Weights of a small GPT-style language model, trained from scratch on English Wikipedia.
Training: a variant of Muon for these matrices, 6551 steps.
Each number is 50 + 15 x the weight over its row's rms, rounded and kept within 0 to 99. Layers, rows and columns count from 0. The size before them is the row's rms in percent of the matrix's.

# down: layer 3 MLP down (transposed), 1280x320, rms 0.0691, rows 285-306, columns 160-319
# up: layer 3 MLP up, 1280x320, rms 0.0705, rows 286-306, columns 160-319
down285 104:27 68 40 48 60 32 97 40 46 42 35 51 51 38 64 65 62 52 55 48 67 37 32 47 22 23 28 69 77 36 41 15 39 19 35 54 52 70 49 48 57 61 52 52 53 75 45 52 52 45 29 46 42 68 59 40 37 55 62 45 38 72 73 59 42 20 59 50 62 46 74 68 55 66 53 60 59 53 02 38 50 48 52 82 34 71 24 63 47 45 33 45 55 76 49 26 47 62 32 62 35 34 47 68 49 53 67 49 48 47 48 63 65 84 73 52 41 52 37 42 64 43 64 69 39 61 37 79 49 66 68 08 54 53 52 59 65 29 42 70 50 57 66 41 42 36 66 52 48 70 43 62 61 63 29 65 32 60 56 64
up286 104:49 77 49 51 35 77 45 42 66 55 46 55 29 51 30 64 50 61 70 31 35 43 57 89 60 32 53 55 43 80 32 42 56 36 32 43 31 53 33 54 50 54 60 69 65 58 25 58 58 67 64 45 54 63 51 60 51 59 22 54 56 33 59 51 55 76 65 53 26 48 33 56 51 46 58 57 63 67 70 65 41 54 61 73 56 56 47 31 70 30 32 56 55 59 44 82 59 50 28 25 44 39 52 54 56 58 46 39 56 12 21 46 52 19 30 22 36 40 40 62 37 41 71 75 48 60 66 58 68 26 42 47 79 28 58 30 70 54 59 78 34 28 37 51 37 55 43 54 53 87 36 48 58 25 55 31 67 72 35 55
down286 104:54 56 40 62 36 69 50 40 71 32 89 64 23 34 55 60 64 79 63 42 64 36 50 65 58 42 42 59 44 59 67 42 53 37 48 52 70 35 68 32 60 37 21 34 40 49 29 51 54 25 68 43 46 50 29 47 60 43 38 56 48 32 57 35 50 66 40 74 34 35 48 70 59 40 32 51 55 63 44 37 42 78 53 59 03 69 57 46 54 42 57 54 49 62 30 55 39 36 38 47 31 47 26 52 43 59 69 83 50 77 74 43 49 42 43 73 34 40 53 55 46 45 48 74 47 30 43 54 34 44 87 84 49 40 38 33 55 66 43 94 57 35 64 71 07 52 47 45 53 64 44 61 53 65 32 20 43 34 37 46
up287 094:53 26 44 63 43 42 79 45 31 36 61 65 82 63 44 27 60 55 64 54 54 52 43 67 45 60 90 54 40 55 41 26 13 52 27 28 72 13 69 20 64 35 38 24 73 41 60 36 67 44 56 49 60 35 63 55 33 37 63 13 35 68 54 69 65 49 57 47 50 49 47 39 46 42 58 82 70 29 24 65 43 62 53 67 48 47 56 55 54 42 61 45 61 27 49 33 25 37 50 80 56 56 44 24 55 58 93 34 70 64 46 50 61 54 33 44 36 40 48 34 39 35 53 51 66 40 42 66 44 58 59 51 52 50 18 48 47 34 69 48 45 79 45 44 44 70 64 57 64 55 71 57 46 52 46 43 65 54 56 47
down287 101:30 38 53 23 51 76 69 26 66 75 30 67 37 22 58 60 46 54 66 49 47 40 59 70 45 39 45 52 51 13 61 72 54 46 48 68 74 72 53 29 56 30 75 47 41 48 36 56 42 64 60 51 50 73 51 61 51 59 64 50 44 47 63 44 55 56 49 62 52 32 80 32 73 53 46 61 63 54 68 46 27 49 57 32 54 28 54 51 53 42 68 68 60 60 37 46 46 41 48 36 59 38 54 72 64 19 73 21 09 80 50 61 19 69 68 61 60 40 49 37 25 69 45 52 65 64 36 11 40 44 72 24 53 51 57 84 44 68 47 47 33 50 34 37 64 44 39 26 28 29 52 30 56 40 74 35 68 37 56 55
up288 101:77 52 70 64 80 39 62 53 28 57 43 63 30 57 51 64 54 68 33 37 74 50 51 52 50 36 64 55 32 29 61 36 62 36 65 45 63 36 57 52 60 59 28 31 63 57 40 51 47 45 62 37 53 79 63 41 63 43 61 41 35 66 70 55 43 45 66 55 72 48 42 42 39 79 49 78 21 55 45 54 46 35 71 25 41 49 39 31 49 29 59 69 64 69 39 77 57 74 49 31 28 70 25 38 56 69 80 61 58 47 54 49 72 46 30 65 15 41 62 62 50 48 40 61 68 62 30 21 38 70 57 29 69 33 50 41 52 44 55 49 73 57 33 51 53 58 49 33 52 44 53 43 35 42 29 50 53 20 55 36
down288 100:54 60 52 95 44 76 45 22 61 43 31 95 24 30 44 37 56 30 57 38 45 49 45 67 47 50 70 69 39 82 49 50 43 34 46 36 34 45 50 64 47 44 80 51 61 61 56 56 59 48 61 79 35 75 38 45 35 53 61 64 24 41 41 61 41 77 51 55 60 39 44 55 43 28 65 39 39 37 45 28 36 52 41 26 51 26 62 73 58 71 76 61 66 63 62 57 29 49 78 55 49 81 54 39 27 66 57 60 37 90 47 69 57 12 22 61 38 63 59 47 66 68 61 37 36 48 52 19 33 54 82 58 60 18 00 57 50 48 63 63 52 61 52 68 79 56 62 44 70 22 41 56 52 38 60 47 37 47 52 49
up289 100:51 68 13 41 48 30 46 68 60 45 49 39 40 38 53 64 52 62 56 69 48 51 52 30 63 66 85 76 54 51 39 53 49 59 52 48 79 53 46 48 69 42 53 25 56 57 58 51 48 13 56 54 45 51 19 42 56 58 80 21 60 49 61 30 52 35 39 15 57 38 77 44 66 37 96 56 48 54 71 55 63 49 42 54 59 56 36 41 67 45 62 64 47 53 24 53 50 41 64 21 40 75 92 54 53 28 59 41 41 68 52 38 45 45 33 43 34 36 49 50 41 72 32 28 43 47 57 45 47 39 35 60 59 39 76 67 36 61 43 48 59 71 46 79 68 38 39 53 23 48 54 56 34 39 37 48 50 54 77 34
down289 100:42 44 41 41 44 41 39 29 69 43 34 40 68 42 31 78 46 30 33 54 64 50 50 50 31 47 32 32 62 59 54 71 45 61 58 41 63 34 39 34 48 66 47 62 57 13 15 40 55 62 52 50 48 56 46 29 45 56 36 59 62 43 39 51 65 60 53 57 36 77 77 28 40 66 51 70 30 55 37 49 60 40 80 50 49 37 42 78 50 46 92 57 53 48 36 63 36 34 44 44 52 62 73 54 68 51 57 49 44 61 59 32 48 79 74 66 41 38 57 33 44 26 51 62 40 60 52 67 32 33 18 80 48 30 09 30 47 66 57 33 42 44 79 39 64 50 51 68 23 27 42 45 45 54 21 29 57 36 30 38
up290 098:45 47 44 42 66 75 45 39 71 67 61 63 64 61 66 42 56 57 64 82 41 51 50 43 61 42 47 66 60 55 70 78 46 53 57 29 36 51 52 90 39 39 48 72 60 60 43 64 39 81 61 75 27 62 67 43 25 36 38 35 45 67 73 52 60 45 57 58 54 35 39 17 56 69 49 47 54 46 52 48 35 59 41 28 31 76 51 66 61 70 47 71 16 29 27 63 58 66 69 57 43 51 45 61 53 75 81 46 41 38 26 50 34 28 43 59 44 50 48 39 41 56 49 76 52 58 39 57 23 45 59 41 66 48 22 42 16 28 39 51 65 32 76 38 71 64 33 23 53 92 35 46 34 65 64 61 61 49 61 40
down290 100:24 37 64 52 29 66 43 52 72 40 46 55 63 61 36 59 30 49 42 57 57 42 57 77 45 53 00 45 56 48 46 44 27 48 69 42 70 48 45 52 65 34 52 42 42 86 68 22 43 64 50 34 44 39 46 48 39 43 49 71 17 55 35 70 49 55 49 67 51 27 63 47 71 42 57 62 64 44 43 49 48 53 67 75 57 33 55 49 47 46 64 63 53 56 75 52 74 40 44 57 47 51 29 38 47 62 20 51 58 52 72 55 66 60 62 40 40 46 54 48 40 47 44 36 47 55 54 46 26 50 47 58 59 41 56 48 46 58 61 52 63 73 47 41 57 50 46 40 55 58 36 57 56 67 56 42 56 71 75 40
up291 106:51 69 53 20 58 62 45 34 51 47 45 64 27 45 38 63 54 44 46 54 26 45 72 50 49 58 64 42 55 20 42 39 41 50 54 51 51 43 49 55 42 53 59 65 35 52 50 51 61 32 67 65 51 53 72 46 70 25 49 47 49 25 71 56 63 45 48 72 56 30 53 58 50 60 45 52 71 55 74 66 62 40 72 65 36 62 38 40 74 43 55 64 46 71 71 33 48 48 48 60 51 58 48 50 65 39 27 22 44 29 44 69 19 61 45 42 48 62 39 30 58 44 41 53 54 65 71 62 47 57 35 46 24 61 56 46 30 58 43 62 38 50 72 59 49 38 89 53 46 53 62 53 52 62 42 33 40 32 85 36
down291 098:53 26 66 47 39 50 64 55 57 53 55 07 43 67 56 26 40 61 40 47 39 53 60 39 35 45 44 38 61 46 26 53 94 45 45 57 43 56 44 51 47 58 34 56 60 42 53 66 41 44 88 66 43 55 51 64 41 20 48 45 85 37 36 46 35 41 35 35 53 68 45 25 49 39 47 44 44 44 33 59 46 98 28 38 34 58 70 61 35 24 45 46 17 50 52 53 34 31 52 55 24 58 36 86 49 47 32 31 47 63 42 36 41 51 39 54 59 21 77 58 76 52 68 47 31 76 34 39 42 52 45 25 57 57 48 41 63 37 86 77 71 43 44 39 47 53 57 51 69 36 40 47 78 47 49 31 33 54 64 81
up292 095:67 65 36 36 78 75 47 43 56 54 10 63 29 39 40 48 62 71 80 33 70 62 27 47 28 58 45 45 57 59 70 42 52 52 62 61 50 56 47 52 51 59 45 65 72 48 68 55 49 44 35 48 59 73 31 39 56 55 42 78 43 49 15 51 59 43 54 64 48 44 47 35 41 42 64 49 51 45 39 23 32 69 40 39 50 36 51 45 52 45 41 51 61 32 37 31 51 50 53 56 41 43 45 66 55 44 46 68 27 53 37 58 32 41 29 40 62 57 49 42 15 49 54 45 46 25 53 55 38 49 26 41 48 06 63 91 64 56 53 55 56 38 51 68 29 65 64 33 38 39 45 26 56 09 34 47 82 36 47 59
down292 099:53 43 33 57 57 45 30 61 50 77 71 24 51 40 44 71 31 29 26 73 19 66 73 40 43 36 70 64 62 81 58 57 60 34 63 42 44 36 28 74 47 49 77 61 60 42 41 29 64 41 43 53 29 66 55 63 48 44 21 14 54 79 62 54 34 65 45 31 42 57 27 59 58 52 33 46 41 53 36 45 52 37 54 38 27 65 41 60 47 36 49 65 52 42 48 32 62 76 46 45 31 50 71 21 64 48 51 47 35 45 72 30 60 48 64 54 62 54 70 61 81 53 27 54 27 55 30 56 39 45 71 44 43 57 28 42 43 58 41 34 38 41 28 15 53 52 61 65 53 82 25 62 40 56 51 17 46 59 46 47
up293 103:90 31 51 25 53 48 61 48 28 40 39 34 57 49 66 36 63 48 57 35 57 69 51 54 54 33 53 48 64 48 40 57 33 46 39 42 43 43 61 56 91 51 46 32 63 54 46 63 69 37 75 49 56 50 45 39 31 42 61 36 25 55 52 56 86 27 43 87 73 44 35 42 19 57 57 50 37 30 56 42 45 64 46 50 66 36 46 45 57 40 53 52 43 80 40 77 46 75 50 31 28 36 57 66 50 63 60 52 38 34 43 17 43 56 59 46 64 69 56 59 70 36 70 33 36 39 37 70 87 47 46 33 79 63 62 72 31 71 37 49 33 51 55 41 42 36 38 53 85 64 64 36 45 52 44 41 44 51 29 55
down293 099:63 42 35 67 56 78 43 54 35 38 49 64 48 40 55 64 78 39 31 49 54 52 45 56 41 50 64 45 41 23 53 52 42 42 62 45 84 77 55 42 35 71 43 56 50 56 69 26 70 58 57 38 37 25 43 77 35 50 33 48 60 46 33 50 66 25 36 41 28 65 25 56 45 46 47 38 58 11 34 30 54 22 41 62 49 35 72 28 51 49 49 58 50 52 43 25 87 53 36 60 62 51 51 36 75 53 34 59 62 60 62 37 45 48 72 40 27 64 52 31 26 32 65 42 62 42 56 55 64 58 52 22 41 66 91 57 60 11 72 50 24 73 32 46 65 57 41 67 49 44 69 32 55 56 52 30 54 52 43 45
up294 101:56 61 46 42 53 88 57 34 45 56 50 50 39 37 58 28 48 49 59 38 50 61 42 41 65 72 45 82 45 37 29 41 46 32 32 34 44 41 82 36 46 59 28 48 41 28 38 86 49 58 57 65 35 55 30 54 37 50 56 54 67 53 45 49 54 77 39 47 56 31 58 49 59 32 47 57 54 61 62 48 35 66 56 48 57 38 16 50 40 59 38 33 64 52 72 28 27 32 42 60 32 48 70 69 42 84 54 35 48 40 33 61 61 50 43 38 26 59 32 56 50 49 60 66 45 22 72 50 62 74 77 80 28 62 44 77 63 53 67 55 44 75 46 70 40 21 49 75 21 32 51 50 58 28 50 31 32 33 65 49
down294 100:45 41 58 66 64 33 47 59 55 50 64 62 55 40 54 14 38 32 58 46 37 35 65 57 76 53 30 24 59 45 30 55 55 71 66 54 81 40 23 50 48 32 49 64 52 55 46 14 16 57 62 30 75 57 71 57 49 45 50 62 35 26 55 39 50 51 70 15 55 50 45 55 58 22 71 49 38 63 47 55 90 31 35 48 38 39 59 36 66 52 51 55 38 57 44 56 61 50 48 55 56 74 52 39 31 21 23 64 39 67 39 56 60 66 39 87 77 45 72 59 65 56 64 52 46 60 46 53 70 44 44 17 45 41 76 54 43 58 43 60 51 37 58 54 61 56 30 37 81 76 51 33 39 52 67 83 39 59 36 58
up295 102:57 62 58 34 40 56 20 55 63 51 68 85 58 39 56 25 64 26 46 34 34 53 53 43 16 36 55 92 29 45 48 65 63 67 45 55 45 41 46 48 40 68 56 48 45 41 24 16 46 47 42 48 50 32 73 08 40 94 39 74 72 49 54 44 44 61 43 41 49 40 57 37 29 58 40 41 58 56 47 81 48 46 67 34 71 39 59 40 75 77 62 30 43 58 49 46 60 37 59 49 14 88 29 45 37 73 73 46 70 57 58 51 30 14 50 32 37 80 74 38 44 24 45 68 67 47 59 64 44 40 45 52 70 31 51 71 31 67 51 57 34 66 57 44 52 50 52 42 29 22 44 87 56 59 45 53 50 39 48 57
down295 098:65 43 54 47 61 43 75 33 41 55 57 38 60 67 39 58 22 55 19 54 39 45 49 60 49 76 42 42 64 47 64 59 42 45 63 51 80 56 56 54 54 14 51 74 20 58 75 40 41 60 62 48 12 70 63 73 48 28 55 34 49 39 69 53 47 56 47 59 35 35 25 44 48 56 30 30 36 33 34 27 62 59 55 48 45 50 39 37 62 70 30 86 44 56 48 35 63 25 52 37 67 38 66 50 59 44 32 50 23 53 34 53 54 77 48 45 69 47 36 77 49 74 43 33 59 50 51 48 60 37 28 40 58 46 74 57 60 49 58 39 41 44 46 72 68 67 38 62 62 58 53 34 42 42 70 46 41 52 54 36
up296 103:25 40 53 74 51 66 55 37 35 51 18 68 44 53 63 47 65 55 56 29 67 26 46 54 44 55 56 66 71 38 52 31 51 61 47 42 46 67 43 34 38 35 33 31 51 29 73 78 55 65 23 30 46 59 31 85 63 35 56 52 46 60 48 35 41 51 50 16 63 32 85 26 51 36 34 62 65 44 50 44 35 39 52 51 48 26 41 45 49 56 39 32 61 37 54 48 46 62 54 48 39 63 45 69 53 57 44 54 52 45 65 43 36 63 38 52 42 39 50 50 69 62 75 34 72 36 33 31 63 73 55 78 50 56 64 36 41 45 70 60 73 40 56 34 53 54 56 43 65 59 65 38 52 53 67 19 71 80 51 70
down296 102:19 73 57 61 37 78 44 86 43 43 28 22 72 62 55 37 72 55 39 70 49 50 77 71 70 46 73 27 67 00 42 39 48 39 68 58 37 43 55 50 57 21 36 56 49 53 53 86 60 49 68 69 40 61 41 52 57 21 32 52 43 59 51 66 74 41 52 29 49 67 46 42 45 26 50 45 50 44 30 31 49 31 31 24 83 79 53 61 60 34 24 77 39 42 44 54 61 51 57 45 49 39 78 40 82 45 55 45 23 62 53 38 45 37 43 46 38 65 39 41 53 48 49 57 47 40 65 38 84 50 21 27 48 79 32 43 52 35 70 53 36 71 23 34 42 57 23 93 61 63 64 57 56 18 30 53 78 53 57 27
up297 100:46 70 10 32 55 45 59 66 43 56 49 40 70 48 46 61 41 63 36 43 61 78 47 40 54 75 46 61 66 78 42 43 48 50 49 28 47 35 56 57 39 34 30 56 65 53 44 80 25 61 76 45 61 36 46 59 54 59 41 67 81 40 30 48 45 65 33 45 65 24 48 70 17 87 74 33 34 51 36 43 55 46 40 51 27 62 57 58 56 74 78 33 13 65 33 27 66 71 76 38 50 38 36 42 56 29 43 29 62 84 61 64 60 19 73 54 54 40 49 74 64 36 56 44 72 34 52 35 43 69 37 43 66 54 79 40 42 58 33 39 60 50 31 36 50 66 49 47 64 36 59 38 50 49 00 67 41 51 55 32
down297 099:42 50 55 61 26 41 36 38 70 46 50 36 53 61 53 56 52 16 46 42 43 58 60 52 53 57 44 43 55 42 43 72 61 45 48 47 50 33 67 43 18 81 74 58 78 37 48 54 55 43 52 51 59 63 46 45 59 40 47 83 35 56 41 38 59 45 57 76 49 32 68 25 69 49 71 59 43 67 48 18 50 63 52 24 37 53 48 40 27 33 56 78 19 36 43 46 24 62 44 22 68 54 48 28 59 52 58 59 60 77 26 38 49 51 57 69 57 37 84 59 36 36 24 43 27 38 44 50 30 59 32 67 82 45 78 49 38 64 36 27 55 60 60 87 39 56 34 53 52 28 41 37 62 35 74 40 35 37 85 41
up298 097:50 82 57 51 58 51 65 53 69 90 35 37 72 43 49 40 35 46 39 58 53 47 47 48 42 49 43 58 69 43 59 51 81 65 52 48 51 35 25 56 39 60 77 72 45 62 51 63 34 92 59 38 59 51 52 60 29 29 15 50 34 66 41 71 36 31 51 65 52 50 56 52 66 31 45 59 34 21 29 68 99 49 65 24 53 60 78 49 58 76 53 48 17 51 25 47 34 43 64 74 41 47 20 34 74 68 54 64 50 38 56 37 55 40 68 64 64 69 72 48 63 70 63 67 44 36 55 48 15 65 72 57 33 60 40 41 39 76 51 67 54 45 55 58 45 59 49 41 40 57 66 65 55 43 58 38 65 49 45 35
down298 095:41 32 37 36 51 42 37 68 45 49 80 20 53 35 63 55 65 69 38 34 50 51 61 60 54 36 70 13 45 47 67 42 56 58 37 59 54 26 51 57 17 63 40 25 52 46 27 54 74 40 63 68 59 51 50 45 65 43 69 50 52 33 60 59 53 43 40 54 45 76 50 63 62 59 62 32 39 83 72 44 42 55 41 50 40 59 34 52 50 69 50 45 77 29 71 73 74 54 52 46 58 39 58 55 44 42 43 35 34 52 25 53 37 69 20 56 56 48 63 35 62 48 73 55 38 44 35 53 87 33 58 04 42 37 70 56 49 40 43 47 12 44 45 50 55 43 05 59 40 63 46 52 47 61 09 63 49 70 47 41
up299 100:66 28 47 52 40 48 62 48 52 75 42 55 52 59 60 59 62 60 68 43 56 54 66 62 99 60 64 43 58 72 36 28 32 82 80 56 24 32 66 59 55 43 43 84 54 45 54 66 41 29 49 29 38 29 23 26 49 41 48 47 34 58 26 21 55 50 36 39 32 59 55 50 61 10 64 71 31 63 39 52 59 41 60 54 33 33 62 55 60 73 47 19 56 44 35 73 67 53 46 43 49 58 37 68 32 35 29 62 52 42 54 61 29 50 64 67 53 71 50 50 54 47 59 34 46 38 50 56 42 82 29 69 76 45 77 31 25 20 41 37 50 21 29 55 51 56 46 34 26 49 62 41 32 49 49 42 46 40 37 51
down299 103:44 65 70 55 66 47 27 53 45 50 63 39 40 33 47 57 47 51 55 50 37 58 68 50 48 68 51 40 59 33 47 56 62 65 20 66 28 74 75 45 35 50 50 50 40 45 35 25 35 52 45 46 68 69 53 86 55 56 37 40 28 36 70 75 56 41 54 49 35 45 66 53 28 63 31 23 54 40 37 40 51 64 23 00 52 69 50 28 71 58 62 52 41 60 48 41 63 41 69 53 65 53 38 40 51 52 71 71 43 52 43 46 38 43 49 55 51 37 22 58 49 59 45 35 59 56 63 42 42 47 45 31 41 64 32 37 74 80 51 55 65 46 20 64 38 41 63 68 57 69 63 68 47 70 61 66 39 47 72 80
up300 102:59 49 55 43 48 59 63 58 45 43 48 55 59 37 62 68 30 78 48 31 55 55 73 24 58 37 32 60 27 49 63 67 56 65 45 50 49 27 61 34 41 37 58 47 63 75 34 50 45 51 54 53 52 49 86 71 70 33 26 41 32 63 77 61 49 49 50 55 51 57 40 75 53 50 47 30 49 77 50 42 30 57 58 55 22 48 52 69 82 61 58 60 60 61 56 49 52 04 59 50 51 29 69 38 76 54 71 37 53 36 53 41 69 34 37 41 43 52 58 50 52 51 23 35 36 32 31 49 58 64 28 45 66 39 47 49 61 71 42 57 46 57 37 28 59 49 44 47 67 59 43 69 39 59 42 45 79 16 42 49
down300 106:50 34 48 58 48 56 63 45 58 64 02 77 37 56 67 58 47 51 59 42 65 61 28 39 58 68 60 48 27 76 55 78 36 47 45 40 76 54 28 58 50 60 66 34 64 48 47 49 54 17 45 48 50 65 77 68 49 70 35 78 44 59 34 49 64 47 63 44 66 59 42 67 37 57 33 43 54 50 59 33 63 36 36 44 50 21 51 75 50 27 62 59 45 34 20 63 70 71 39 32 65 30 44 57 32 39 68 57 46 50 37 54 44 44 73 67 11 80 39 51 66 64 66 53 32 60 51 61 33 38 46 63 49 61 46 54 48 44 59 43 55 58 76 26 75 46 53 76 47 45 36 75 41 26 58 68 55 58 22 58
up301 110:31 74 69 50 63 32 48 43 12 57 62 55 37 59 48 53 46 28 52 42 37 73 49 16 60 58 29 40 40 57 50 40 42 33 34 57 58 74 73 53 34 58 67 21 48 60 31 27 61 50 69 39 47 65 64 63 40 93 28 56 68 55 32 36 39 41 54 51 65 50 23 73 63 47 28 54 47 47 55 52 58 48 47 54 54 35 06 71 46 53 46 35 35 47 26 36 51 63 47 31 61 70 46 42 44 38 58 51 53 44 66 39 51 49 50 32 60 25 38 57 42 39 54 63 64 51 37 67 93 53 28 53 41 53 63 52 40 51 95 54 48 64 69 32 61 40 60 46 56 62 55 46 59 39 68 22 41 36 62 40
down301 100:72 56 58 78 54 42 57 65 48 71 67 41 41 75 62 56 51 58 55 55 42 45 31 48 37 55 43 72 67 24 48 43 29 67 68 52 50 55 30 38 48 60 64 65 38 49 59 50 39 46 63 36 23 56 50 70 55 87 52 45 65 31 45 62 48 56 52 45 32 49 83 65 38 55 44 58 35 69 29 41 52 52 40 38 79 27 56 40 57 60 40 41 46 56 12 28 34 52 12 38 48 67 68 25 45 40 49 37 56 64 31 40 34 47 60 42 37 51 37 57 50 61 29 29 50 41 52 61 93 52 53 33 43 21 67 36 68 34 61 25 51 65 56 62 62 59 38 46 37 40 59 55 51 60 47 54 60 61 46 64
up302 090:23 25 48 45 63 48 46 24 51 47 44 40 60 67 36 55 56 36 27 53 75 68 67 81 27 44 48 16 50 34 52 69 34 59 63 33 44 62 58 72 54 60 57 76 59 47 45 65 48 61 43 21 29 67 54 49 60 55 55 64 47 65 38 36 56 37 53 35 36 44 59 43 66 68 47 45 51 34 34 39 58 62 43 56 32 81 63 48 31 60 34 41 36 22 34 48 39 65 44 77 55 42 56 54 43 50 39 53 45 32 14 53 18 57 50 23 54 42 79 24 56 35 44 78 30 43 72 46 60 55 40 52 66 37 36 52 40 80 25 50 55 64 79 39 57 56 59 59 50 36 46 37 35 42 63 66 62 17 41 81
down302 090:73 68 65 67 63 60 59 70 47 42 47 75 32 24 55 80 27 40 71 43 36 51 63 35 79 20 68 66 38 69 54 42 67 67 53 52 50 61 57 51 44 43 44 62 42 70 30 46 45 34 12 49 48 23 47 71 38 62 60 47 41 62 60 27 53 68 46 59 51 56 46 27 47 41 41 64 56 34 62 66 52 41 50 40 62 06 35 72 60 29 55 59 58 38 50 18 62 55 43 35 19 53 26 32 48 42 63 31 35 66 75 54 69 40 38 67 25 52 52 43 32 72 56 23 73 57 34 54 35 37 41 24 40 52 73 53 45 30 73 48 49 58 26 56 55 61 40 44 58 68 66 49 58 42 24 44 74 60 49 26
up303 096:45 38 30 46 52 41 29 57 39 50 64 38 56 72 44 65 31 78 44 72 70 35 54 54 24 51 79 57 59 78 41 54 41 39 31 25 60 59 35 21 47 57 34 69 40 77 58 42 49 56 42 73 43 44 87 41 62 40 34 45 60 43 51 60 54 68 63 51 48 58 54 65 53 42 59 58 32 36 64 57 47 46 49 59 63 86 52 46 48 82 75 42 66 57 57 59 47 47 36 61 24 43 35 49 52 57 77 71 60 39 55 42 44 59 42 47 37 46 41 44 29 39 78 42 64 46 43 61 54 55 59 62 52 55 60 60 42 20 62 78 59 35 44 61 62 43 47 57 51 57 72 58 51 67 67 66 63 57 63 79
down303 106:71 68 35 55 40 52 62 39 45 49 48 25 46 56 13 35 49 49 51 46 68 30 63 30 57 47 45 68 40 31 43 39 64 45 44 28 54 47 36 80 68 09 47 48 48 44 36 69 44 45 53 55 22 63 27 48 21 32 32 51 35 50 41 21 46 54 62 44 40 58 68 72 52 49 16 37 63 29 37 43 65 45 67 61 86 40 58 35 56 33 49 70 74 94 74 68 51 37 60 50 55 50 51 88 48 47 52 25 36 59 34 55 62 71 42 39 50 29 68 65 53 75 56 31 47 41 55 27 49 48 65 58 63 73 60 62 29 34 38 17 68 55 78 45 50 61 54 66 32 64 55 43 41 84 59 34 53 65 38 19
up304 096:48 34 75 37 16 40 43 41 52 48 29 52 37 65 55 50 36 75 51 59 54 54 51 22 82 22 71 65 45 42 69 73 46 62 56 30 58 50 58 26 50 37 51 56 57 40 23 48 61 46 28 60 34 51 36 23 36 46 67 44 67 50 42 56 58 61 55 70 50 30 64 64 35 47 40 49 61 56 41 56 53 55 53 51 64 28 39 64 47 76 40 35 54 55 44 85 55 57 42 14 62 54 71 41 77 22 59 61 24 40 42 50 56 86 54 37 22 75 55 49 65 80 64 33 31 63 60 56 59 64 48 62 30 42 86 40 58 33 32 35 52 51 64 56 76 37 29 74 60 26 58 55 32 22 77 57 61 66 52 24
down304 102:31 66 35 52 60 51 53 48 62 41 46 59 69 26 58 56 63 57 47 79 83 34 54 56 64 38 40 57 52 60 47 42 62 41 80 61 44 45 31 55 49 57 14 41 44 79 55 36 11 55 28 43 37 35 62 72 28 54 31 68 12 66 39 41 41 45 84 47 37 79 58 34 46 61 30 38 57 53 44 68 47 71 64 38 39 70 64 43 52 45 79 77 48 34 76 78 47 57 45 43 79 66 30 66 54 41 71 41 66 67 48 50 54 73 47 39 63 43 50 45 58 45 14 75 56 47 34 52 71 75 44 56 38 66 26 74 43 73 77 47 59 51 27 33 60 72 66 41 48 34 41 35 54 67 35 42 66 64 26 67
up305 100:57 40 61 46 47 73 34 52 52 63 67 72 46 51 40 30 54 46 55 41 57 44 47 52 65 55 83 67 41 54 49 61 40 58 50 56 69 50 52 44 46 35 53 53 71 71 29 48 46 44 30 53 54 55 47 44 12 38 63 36 61 74 52 77 71 32 54 47 51 72 75 51 33 54 52 76 52 47 62 49 55 34 23 48 67 29 27 44 70 72 56 44 51 53 25 59 41 64 41 46 53 37 68 57 40 53 21 33 24 48 64 46 39 56 40 53 58 34 56 35 50 64 63 78 61 44 51 28 81 77 58 76 49 70 55 50 37 45 57 61 47 51 27 44 40 28 18 37 05 58 63 56 68 76 49 33 71 47 66 49
down305 097:52 70 58 44 45 78 75 60 63 19 72 57 45 49 52 42 41 41 58 50 56 59 36 48 44 69 62 51 43 29 64 60 21 53 70 56 36 46 51 95 50 79 45 55 32 76 56 44 59 26 67 71 41 51 28 58 74 56 56 34 55 62 35 72 48 50 57 84 53 21 38 41 28 33 42 31 51 49 51 26 38 52 82 68 66 54 36 70 28 29 53 66 27 56 47 50 38 28 24 57 61 57 43 35 74 66 39 43 64 63 41 69 64 45 49 40 53 56 61 37 48 38 43 50 42 32 35 41 43 60 73 51 68 27 58 54 81 48 87 79 58 43 32 29 60 56 70 42 67 46 61 58 59 49 66 42 26 66 38 24
up306 103:59 43 61 40 64 56 40 64 33 70 48 61 66 69 39 80 47 69 50 51 32 54 81 62 55 30 38 24 44 38 49 52 32 44 55 36 62 41 31 45 31 53 50 65 66 44 35 50 59 42 38 26 42 32 61 59 65 27 49 30 40 64 53 59 55 50 35 36 53 74 66 38 52 46 38 45 31 70 44 50 62 52 32 52 55 57 61 50 46 57 55 32 53 58 45 32 81 32 60 37 55 47 61 38 50 65 44 72 50 39 41 51 30 34 39 28 54 30 73 42 36 87 68 68 41 72 28 68 66 41 29 51 38 98 36 50 38 45 31 64 61 28 66 29 39 58 45 57 84 53 53 65 46 58 44 72 46 60 45 60
down306 098:40 71 52 63 22 42 43 39 43 67 80 45 47 34 47 43 45 52 58 60 41 43 51 32 28 29 58 38 26 33 45 42 74 25 57 36 35 32 29 49 55 76 64 35 38 36 53 22 88 71 42 54 54 20 41 58 46 55 47 45 34 74 50 65 22 90 57 51 55 63 47 50 12 53 49 57 35 60 55 63 50 72 43 42 61 58 39 62 61 69 41 48 34 60 62 69 76 45 49 41 35 40 69 49 43 42 37 59 80 37 60 54 44 39 37 37 84 59 24 68 52 64 33 52 33 53 55 27 27 47 46 28 52 46 48 67 57 47 62 23 61 27 51 63 74 29 32 50 24 59 44 81 48 60 79 64 34 73 56 48